Weights of a small GPT-style language model, trained from scratch on English Wikipedia.
Size: 10 layers, width 128, MLP 512 squared ReLU, vocabulary 8192.
Architecture: LayerNorm before each block, rotary positions, no biases in attention or MLP, untied embeddings.
Training: a variant of Adam for these matrices, 154M tokens, 5192 steps.
Each number is 128 + 32 x the weight over its row's rms, rounded and kept within 0 to 255. Layers, rows and columns count from 0. Numbers have three digits each. The size before them is the row's rms in percent of the matrix's.

# layer 2 MLP down (transposed), 512x128, rms 0.127, rows 294-319, columns 0-127
025:077139104110092104131124146076129143123191141107201158082061149088134140118104180072129158100109117153133198122139104095103075150117183146153166119122147149142169155208128176144152160105134194124154122157063107131165110126089160096131150156108113121146096145114124146145139119167148137138173149147085139056131138119087091213130114087165105110101047086131130135172140124103107097082130
056:095078160050114182142057134123145137110146140078128154122125116148090164157167141087126109209143157105123145086142066091115127116132130102161124125164115143118104166141145178187114136133135095142129049104093053053140116133092130159166095126116136100083142138123088148116133096075079150152128119125132172155111147131097118145102145131171076133121154148120161161167156199117113159025136
040:166086131130114165083119080099106139089166115116083140174089101107137133141098134125092169068120124096069153122111114095135065112122153227123146088119161128225131145104119174124175107071129137108171137152154147099108147142140165115070197112112127100133146123134160138117142151187146198138107127139147115156143086149118144164158129115112084106075122169085145130158075101055154153186145
058:119148121191090142130124106127156154157155085090144163100082145098198082156126165118105117086082117174072118199134103093156191147149111088138050116136133091085156131137093125116173133078106155158172126168092088148172111139126163085127154091159158126146131148179110113082119159220088201152076112131115122094134098127160125128123152152143106117077089154141146103092150124130152077104165
036:112112100114116077163194152148151121143123148157196088134150148198143173156147148173139125165121119136113129135156126104074102123136120078175125104162112154133107119147173092148128138160097103174094154150184154139088178151144090131142139153075111099112073098143124102125136098068093075141168162086161109157140129109135144058164094165138108155089150132093067197087114058114201104077146
044:157147070120156137137137182146108132095055124153160128153147204112060106076174142110154091164163097143087174094109134129120150131160149106129111132113059114185092104123054119167090111164122120165198155147105148159102142089170048136069168148139140157172107134071128115109100169145096167100128080107186130146097099146154136138146108144072158082155109093115135142156122144143138097086117
119:159071126134103081121145147180123130156172070177104131162167112118192197081096132122190171135090155092167135152127129251143147153152139138174134128124107099130076144143119160130142129167101199082111138148136118154093107162159082108145090088100132100135191126107157104090045106063143112142123112118137160088108150099170139113125100107145093111144139132117096149109144109186091149113136
130:124106154128090171149151125129112157125146181125071088142132141141085070104168141159125076158083083123086112140143133135099130136148086129106181097082126159141159123071172191117184078113094186130095111113181093121175185085142099169148172116108158149125185153109119113092102084142181107136118114099112097112121114080119160088201170174160171053127126150126165154081092146148141095151111
136:152115166059134090146172131130127131128102118125155168133100157155122142120106108129143088135111128133087151179141082063085099128118181142117093149103119110129159116106091077109129141133193109127064162121115054146081155105043103191186163119121076184131128123139155192147159110144116098168157092086138165143079106144146090103084171117117169169160181171112086114094129131079148153176162
027:122082131138113072116090103135127138125191119064122147159111151108130109170131150121089142098115148091177126154155182170135081116103165130115169084131169127148118106135126091119086105099103153206071131119133161190104166072050174151146132112068141088139123107126159130096194133108139105162129153069083111089156114090147097166138131066147155163153145108171157210103134097127144186102134
142:115128151156151123128157090124077156157136103088164099120144096135124120156149122211128075097085070151112117153179130136083087148106157145130137148109141153104156136129148188150185091158051186166147140113150160118095196104190138086108146077186112119127149121153082086143074112150136113115121138056152080056193119164130179110091139122056169091133150128107109122136132137124165117124112
033:164151094130128145107117071161077118182145121132188214177091129081068114165189092139137095094084121146128206136113180151161101122150147142108148102100127114096173063137121133085127121114099167171201110130128177162109150124129134113090138116073129071109074131113148122122101156162144158097132112147107111091152059161111117111101115087096118148120100105120121195171186088121125091145158
124:110150104119105103156160100133109184153157128165116141136113080073097182144154164118189097128075118149137065127114100139061150146133132104136150113147126063097130125123119101137203157149114198166122126106106179147113145052087114137131145150121106140127147098183062143115146140140154119081107062122180096034108121157203098147104112125103164122129147160175137138153155157120084097126190
136:121166190129123159154110117102125130095103114124101198157138145119041128048154179157158181128128209096123190102117118137134119102196071147119141128171127137109092142065157147146156086089117107155105111105131136128142152139130098178130144156089121153141109087141171185093129155102082145147144116057121166151074147155114135129144104132122061124122146116150085171111064164088061149142109
129:114160120148023132103121103141134153209155196116130070172173116115171117151123149130136184152159118113100159190109118162156136160108147134116130156108108187140103099159131136104143098156097113155160121106145093108144141105080142142103115112154167118124123136150123062110033167081140097062054117085131108070137135157159103082105125158059156179148129099113149149150177114126151112134152
029:140085102167138113165120157137151131061092124181144128129088148131157107106111188060219161165161161163133098145180132106074112169182116132067123105156178130107114110171130088123020122154131157105070134159127106106091141094080091131168138165144134128110157137165106135102117161149189083155097120136137124129099141186135126150107124093116081092086117139097100104148134132180079097096128
135:108086108106172165092161134133090173140159092123157142112116157094110092116074179117123175137089066151092190112119165177116107184137130081127169101131200166118153134139132126194137133062143159150198104080112194164131171174048138148122111111160157127087175128159114149127136106090129140130123147057110096147157117113153126129144114126082163125065125079101092139129117098126129073126085
037:098156115118100115133136104108151189158153153131111157119172137094156087120150103164102123103084139088139110068109158169131066083171097100122128154087198118112122206125141122110107136182137205055125152090098130112144149152144114122159096094169147063121171102131091164151164084089147153104092118155080205096144155104164131134168111164116133097108137163113149120143109120142050087196143
081:122099111129116116108159161157142121148155113164125130119141156102147067151075189123120177124113106144053188128119178132078103138146146085164145073129185165146126163123109144183150118079125193152121115050161177129129173124061128122134131070123155151093140116180074127097142090132169118134111181064120104122137100088190104081142087182133161134079151117092112167128157111150170109144094
125:107142098169097104182083150173138132143188102174142130152140129080164056086106134121104181107094109167110080145140167125131111137139100185132095174167150132109129181163147086187089121098112171173126062049107101133136127087144106159099146087179084141080146119109123090130107107111120151101104048096148130102124100195191106134159207148126131127113107134116172100122124099153126112115145
139:088138122136103153131100108106084137123158082082072165151155150137123117120145185151104199171198074144120150109099099113181171159147132144168100112135140060178152122132171103121112054103096130123147119160068122113123173145133069140129097142120146107164088159097167133143099086158131098070125063080183171118121184120125125089142162189117095168155107084110074166139130131134119180129155
029:147052109170180171155164114099121155115171179082095175105160100094171098099150173190123142096191089091133149087171111075131162173133124149071104123132155178129165078115137176152121129121109133161104148124138134137084061050081076097176105091109116135165147113144129156117199127151106101120135117106133117122115145159116070132105187121159082181146130104141091156111149117129110150089116
037:139146113113160069126105140179117189069158171131169140068158113131151125148145169176099167122100111071121110111125110126113113149116134102118097082102099148199089115119092145094122106154107189106128126110152169115103189127137099088155144137077134124166123124157153106085074137093155106106106172158084137071096088097201103125140197156137170112156144139106135124109161159128184076229136
136:108073134107074131111106135160072182140135173115133110132130107147123153166153145108134160209164207094152125068115127149077137118172116118090120109126106136129122186150137165151133143159151166188128116102134159135106139140070107125162123114115133120182156108076118108138108090113113178133129088046128138089136141128150103143136105082196170142084182108157129178129114092132131122000114
031:097093125145169096136134100165142186152176143126079110120159124106171101136158175134141106143088172110167177071099091112120064126152111158117165109074150135109091161145128164077104169139112223169118132091157102159144198113081165109168144108083149113087140140145110149140134190098095144090148103122134114043082105163177134100107156144071152156177149148098149120110110100119101155163167
027:110075050118155167155091126139129106121149140147152177143124082181093179074139096133131149144165164122172152065122250244068120122151084123097118141107103135124127142083117165114102135161140181111111111132114138093142177109108121150166109119134114121100107102165117153096126154091107159122133117188123182115118141135150124112171130138114097061117157127123133097110056131138128092158083
# layer 2 MLP up, 512x128, rms 0.146, rows 295-319, columns 0-127
065:087161159133125156110129105091140123176095090173101117128072134116177148153065099080104132111108191098119105038156099073144168138103126129135126159056121190087162090122115169098090071110181081138144100142134079136157104169150145137108101130123163129124117141096118146154085142161133188182166160183079113146138111119086165125163130106141126134063193158091158135140147163149076146125113
057:159131150154180122108100054156130103180096098168122147161085143137135146101097092114127112110130148115106068124145128146105183139093117177123193087149184209128101128073180123125144133106148127151118137183082083156084101127125154166098140121149187064048091119102160106154171153158138107140155194188110145142143147129131168160129159117097076148117160172097125149114088190127099133162107
065:104131181146145191103137099097139100174097166111104108112107111136129136162108095133094090123174182100136135081102113126143159115090103165151113150094119145075145137127129155138120109122121113049150121140127092122193083182143144110124126085163148162102063115114165135142170154221071144133112165125152101191185146140095162155170094122091073158145122194100160081103113179154094171189150
049:125107135186172160110123079163133085155063131142134149101105108091146150145130097073144082113112113082129140108151055047148138148064153093145120124131083154108152138126146115106105125148176047073178105139162143132154091106148150147124091110126093115073092155118110166183136167133118157094114177165087062168158116138117163149129098154095097164098164157145132102073105182199130161140153
049:125153195099181175075129094142116097114105118136116116113112097135133138154167127079136118111156135119102132079135086123159174122063128120158106154092098166108151109094184129092154118173098091137169094164092057138196089126098139150085110110125129156126074161149092112121112138141124226160123169180158126165105081092054169128197109114123082166135117155144144146111097154192108127146178
125:132126221184173121155168164144140123191109166121117105124137145111158152131064134061067104144148118122128134113145139127120153158080128094125095102129118120102166170166190145052094113126087131100197158139133074124153096161093115098126079106120109179180105079117088113211160140131109152122141105105122076157136160168089165110163124150101125111080171148131092112088087113141156129116188
115:086112145110120171110115140105119083122158184065118192144109101082151105145140147154060164134149122138097174072133057068123119176142132144151084128133185176160191090139119166066131129093149127148175165157089078102136132146127094103124138097103120132068113174069111168169149202164128167116121169120104133126085102093103102102151145124118051162152145103165098151112112144121127169108117
128:141082199157143138135103058075161134196063143121036096182150148110084146198081126129067114107154141112157106180115130116102106070151131198106123122153156148140139172113186132122156055134113126112128115149130124097102158138098088188065164159109157139139087124133073094130188117126121164147138117116085097139157146122172143128123136134126089170110109145093148119127132115157082108109169
044:135122122094140129076139147076156075131108117176135099109124112141163148145097107053134138134127137099169099068084120096131183143090145161176159134115139179120120130087217148138168122139166123108161183138169113102162135134142175172103151171072117172092086103060150099143173176158088177157158158182147155192096116111087150110136101105074126173125127135124113098078121128199154107135144
126:173123117169107192079109115123141129116110142145133177058074083149122153137138143086097111119134148149176186114069098107113173127106134112112161141151117133138157157132137147106076119172135138050180165177086079097111103157152163092138146137048127159140052159122169177128126124082097136194155229121171152146120123142143157129139102119131086143175101137130154092148097182149136131111105
049:120153154126171151087086117128159103138088107182131140085109081101097097163132085085130089095089121099151137101088125059101165120072091143181126083102119146113130152107189150098128118132109093090133140140165123144202094189108141140107147090132162124126065128083118150141126121124095184137102155111127158208114131078091172132117114177136081128123190144170163096150094194147100134202092
114:173171159109125164101137158103102154079132086110089088143023146128116150145128119078062125112104165138129136099059115111120077136121152165145159154120124106086101180142090166079164162138113143063143164109086087122125114186111163127087129177125161119071109107119130135098148114131139198150132151211080178131156133144099157153136101151095090097144091164169120105118085101155096170128089
127:133103178169144157118140130152139121095104134171152142074045061136107169157122127145099124174146145082169125113110125129132143151067151137137167137162057091073141138037150129177079151105154094109139137120139086129167118088078166100132180182081204199152139143087188154142129121159143129176119101157198136141111101149082133116129091109122162130108123114115148131143146177109127126122078
121:141172140108113107148146171117109132133098120130135171052120130124135145115094127154110094184136122138137182134069043110141146092112071137169167103150120118125135166115119141131131116172104127114134164215153083143141157136103165134065117163110096157133083165091173117112061130127157157114183101118111177138088139069138177031154126169124145172094181177120123135115100117149136109210101
048:151159161113154122102155101178124133158128149167117138136095130142155201119127090114065053093134177129177113078097081078175186115062113169128099107123184149125158105106169123121093088140175084146174120085122109157155080124129157111142118121129106107069120102136067125092130133198074138124128169176123113184151097120122184079138120115135116144111161197108133167073109103177136117148132
119:146116190097190147137143164102192076174146136137096075118107163073139063132104128116119119162095125151096140097180117117112097075132120140101115150125183201137183129154184118145147132121113115108140082125173147084119096086146140097126099084112088069130064123144085096145165114153093138197152198133159101146158109106093136152148102089120108101159142143162139129082109105191132204138145
045:129121199131173161144092146131133144147121163111098098113129138119151080171120052093129071061100155109147134119162093084155173077110098154131110093139082194079143164088145076143127064126105053063163151122154131160132104121114144114117126096084157151066118123101134144180136192156137104141171166183103156154139096155087167108162143129150129121107162167113096108128190141152097087162140
071:119124149165176215125180096137140103138086157153115094156075139074118104127116113131133111142143162116142136071151110057170119156094125179162142116062149188103200109146159152057094135134134084102142123194169094147135095138117129131117099105102170137101103171110155111185152146154135172140169195161128119152142107155096194099184178151123111129103146175165108150153098146172133125171136
114:112145181154155122135111155112131124103141101160140160169110153173111130131100160092046122099100163139144117055167125082115095144119094143158136127145089180076159153154210107115067123143124123153082156151145099151210144139096170128076085089163136135087086132146139078117171141122122114126095128171050089136145122093105137134110139154136137179123163148166141129093042068137110128110192
134:098136141174099157053129135099111132167125075141131097145111128139094170107091143065094140068119119144133133104085081095119177124126164107140134131133160131153158146160179125076113151103131142081198133202127061137167089165105141134104156121073164062120113147049149153159141126154134124194135158149158112131134178108152191105152102142121101094104101140101158055142112131160079189151159
044:169121135077174151093107062136138088145065100208115166094118111100103124152130153051112131113138164133153166087130121103175194142060096165157162179129138183147123104095178172109145082147175114140145142169101073179118127142168178133121101127117149137107108129145093119186109154136127156097132160130127099169177127094105152076179107120079107137111143168127124076167137140195126149160150
043:169167157190149178105109125126156066148046122094165109129143084177141124137106157128119088116132146106148104131129102057163158122104166089137133105136118143147181092147118115163117123163170104114160135166100071129173132116096184152059156139181112125084082156120101147118126114126097152178137178151139090196157091106087174118174169138079087155102111139159139120073085174175134088145086
121:123147151120135178130114145149085085121144082179069157144101135149114149187096135116055093169155194138141137141144111125173108102080159186145078130070132119083211150056126128114111098122166140131174106173170148085201132141117129172146101145106144140131091140084087149138109111125139199151178154113143123120139135115141188068171116116135085127117160206135129102152109148127082155162137
046:136148141156131185104069122084166092111092144094133096140063137112152094149102095139110063146146134099116176095163061092160170105076121130082168097130110096068167143144149133106143107074109077133133155165146106174149069159112105117078161080120195130135115142101079100109146103167061125148150150140130100182167093143125157117158132064126131133138118183090174085095109124119105166185111
040:103167213143166129132164102165094150159106078187128151129115087123083172185143176112149093058116162080123144095183095106177137123059110129130164127111107180168172123116171144149104093116163076132121152109136107119169139116132126138114137090176178122108126149157139103179155135186078163138153149170131069190090098106083190122146136126148137174108131155133120126143143168138081181136094